Weights of a small transformer language model: no biases in attention or MLP.
Each number is 128 + 32 x the weight over its row's rms, rounded and kept within 0 to 255. Layers, rows and columns count from 0. Numbers have three digits each. The size before them is the row's rms in percent of the matrix's.

# layer 6 attention value, 832x832, rms 0.0331, rows 806-831, columns 416-519
093:132112168082127152079112171120104156091171123151109098140069143139062118087101090089137123116097166119163124167093123158122109111140155112158147116078121185145197102141105131134077135101114077172138082088139098137183083101081125141153172153080128160166123066114143079136132145130123169111125155096079084123104130
098:115119105141208131134101158015201141076067107148124161138164123129115162133188125155121096152115139139101122091129120181081078102185094072114152156095128133120128125156096155090144151085115131158178134100170120172106171121158151128164140128102125101119105179146091176112161167116123135130092142194090096142124112
106:169164213110142077078103170162109126140102092128124142126142103161098064106136101092120174205125155126095068071143127078116155152121112107062158154097174131088149118086082111134198100078153130147147103151104146138133114127150157094166100145190099127139183197155107114132122104097146102083123153118146087162121107
105:128109152175068118097156091132184079158078177129153130186087109140132083103148113160123156144046130079069137131158110141106103128181141116150177151096101168134097145117131073131121150117125164066140135139144160073126125145111112175180064165152160090174138167197120146132087081116136084146123084140140054127074123
097:190145150158117139087119106131119081126173123098149124076140183082129107094078076070215137133079132088072125140116122146117129128154149132123161140078136175126086143114134107156133164118146138143122128122111111131140140122138136148093100118103114130140150100088114115074153106100082170121069074095163152080182152
112:150108159084045100149132227120085068139141057134094125143082084133113102122137120157115138139090083119054110145098121127145138097185168115155156092146181168113106075153089096174098142095152191087132101129137167060107063084135158127147109156165100088157104156099155147182105165144172113156126166106118124120105125
106:083207144177150079111158129082117134128107073137126139111106115125191135069103116108097101042159168091108077079187118103081111131152077137128149172118059101072123104115124111130181158130172137154137104121118084140141120127179116102146079034086220069092110187147137093059143154143080105114106122153198163141131117
104:118119121134053142178139088165130112133033159120180134143132139132099088159090194121195154137094131064175144121152140097115080122110110099079149097205160153128161110174160122172101138157151132133084123086116164134170136070125119194101127164150127146150104128145104122110138046101106179122143187127170176094085112
106:149092124171084107101108164130148055174101113128142136170074148147130091127160100172083097123075121140076120121120136162128050117190175119120162145172109176165091168138170096197089130084125144111142100144131173028110102081115136160142084134146146133156138176153125167138142139097147180186131162125131132153083108
106:106133154074169189128175077101146126110194096096103165205133101067153132141129128129076108135193110154188132142158137217099165146064116117134102159086064153110113134126099171136103128128115143136117160172133149131136170145133120071131120089143149089091120160148123072141151174170126047101134100116123115113154114
107:137174123136115110034096083137080132122117162128145100186137116102119110182120108115125144098162116150145127105113166148139156110158062166138165145121126124141141153118175087112171113127123149197079097076207149131105111165157139142142096116080197157193140152128172135090104109101078124140134092114117176127103146
106:112125100141113154132165129116127135170095160150094146127102168149097107126105166109066079188199121100144153114113127061085160113131126092159104102111106142107143130180087126134156111093122128143125159129094143131137097138163155179209118097218168112104105148093132149148144077124107173095061126168104132156070112
106:116088173190187132104055111172092151101152120104168139105181186084140149113114124119132126117119165141148101149100116081160084132105101114078089088139195132159148116165113164070166102133133125200052112085172092152144129156198047098082162143061074204130116140124154116090127104096198076073121161130149148071111159
094:072142162150132166166147059135101143116120205098123114128075145176162184107168131098107098110167201100168110108087120125095165127147150200120122140147070102112135170118159194111095127150166139173096084148129140163130113131165104137187155091110103141112074162129151096117086187135130131122161111160054116149135127
104:072104074161126147078100081163152096060134123178133151058072148067152088136091129146047089103145158104143108127100131120116118124086126107124111159125098094123154141106165104165134075088112108143061181122120140155128129212164072128115128098087133140120086144144121134123158171187140125125117177166159131136110131
104:147085115093061115088114099149118153127148123106158123152105184109132118079125075129119126131169110201158183118090134187094193110138146141151129151142214131123131191115175127165166098167116173145092095160091160101113116135128116093130124089135147133156138134085101123128136159133095175145081147107117069149141134
104:070103138106061079109119144152133156111138113105138177106119162177119118123143128095106120113149092163148112121090107142160164134124194101126105111147139111117161145054124168118158107127181153153097122180149105109118121183156095145121124155153095138136042122146104084138114157199156114180186115124132180130199132
098:122133114154119105111116083104141080172148152192186125119076184117166058157123131135153155128119091109143154180092125135125165104124131129137163078146165125126121208167184144141166171060113151117051108159126164147082122117140093180131161149130139170100088138106122172158191137125102255135111128091151120088110105
097:081153097114123123076122129061137155097119116144091106095154162179125190035080135126155109153171084166053187162132117126134108089154127126183148098092126177113080181162098148147121185129113126151148148159091147082176117074126159081066114123192163116150111131100092139123154141107129126157107154082104128167144109
098:118061086154071094174179146130172128125164146124127191091100132084135021125128120158044169126163119125091160115165145177159158105104154129154061132154090143094073165122149131153161155137137137103177122124137138122121143100134132111120115105159106129145134144102134113116099195181134131157092091130140131133116142
101:177164061065108154172134082118187104092168139111128099073162126111151147167110126152073105106199131161180184143096117169103155077087126117156105120208170140137122134130133155121117113079122122139168126105115109187140115124164090101125132130145035186110129158086202110103077135155124125133068151179134123099207100
105:077136140141166135151165110065076141128097092114075142173120091172159197147183145127065101162176156157145124113105186107111152131112131125133118130160068098104132157167106174090110130128175066154190161090128109178125142159148135113155103108126128145149097109137158100112098141082126089164165129141139183141108101
102:089143139134220148089138125088086101074151139110134157137163108104170132133143105134079148152116148139149105122122104116143169178103085076105071162160138127120157138114139113079129143096088119192171121091112118111158137131160147106181154098162210160194137123172169084113100138156129086087132161107111131085112140
100:135118220132106159161151148137155143102140184127097111116129196105162133102109141112083137186162160141103099207155154102145124138159086088191132126064061145158170106119040136124114148100154185171126151114144195065153109117180134131166140132169147090151133154135127116152115173133122070139115118118121055163129148
096:060172087045175132127088193125108080132116125140125100161136156187128116114139180121177125142165116105088131122080139148168123140113114134096139099192181095096136060121124141130120072129206160165124144120103151126149064070140153175102141137146096143148081129104106145112137116146131143142139152141108158133144123
105:107182128135199133162133134120103120095167098153090148121177147136137170174113080125123080162159052092144155141134113012105153155117115114136060157125057108107165145163102169121119070088080064178134155142104050190168120125177143130151106107202137116106112100125172120069099154138140076138117134130134166148138100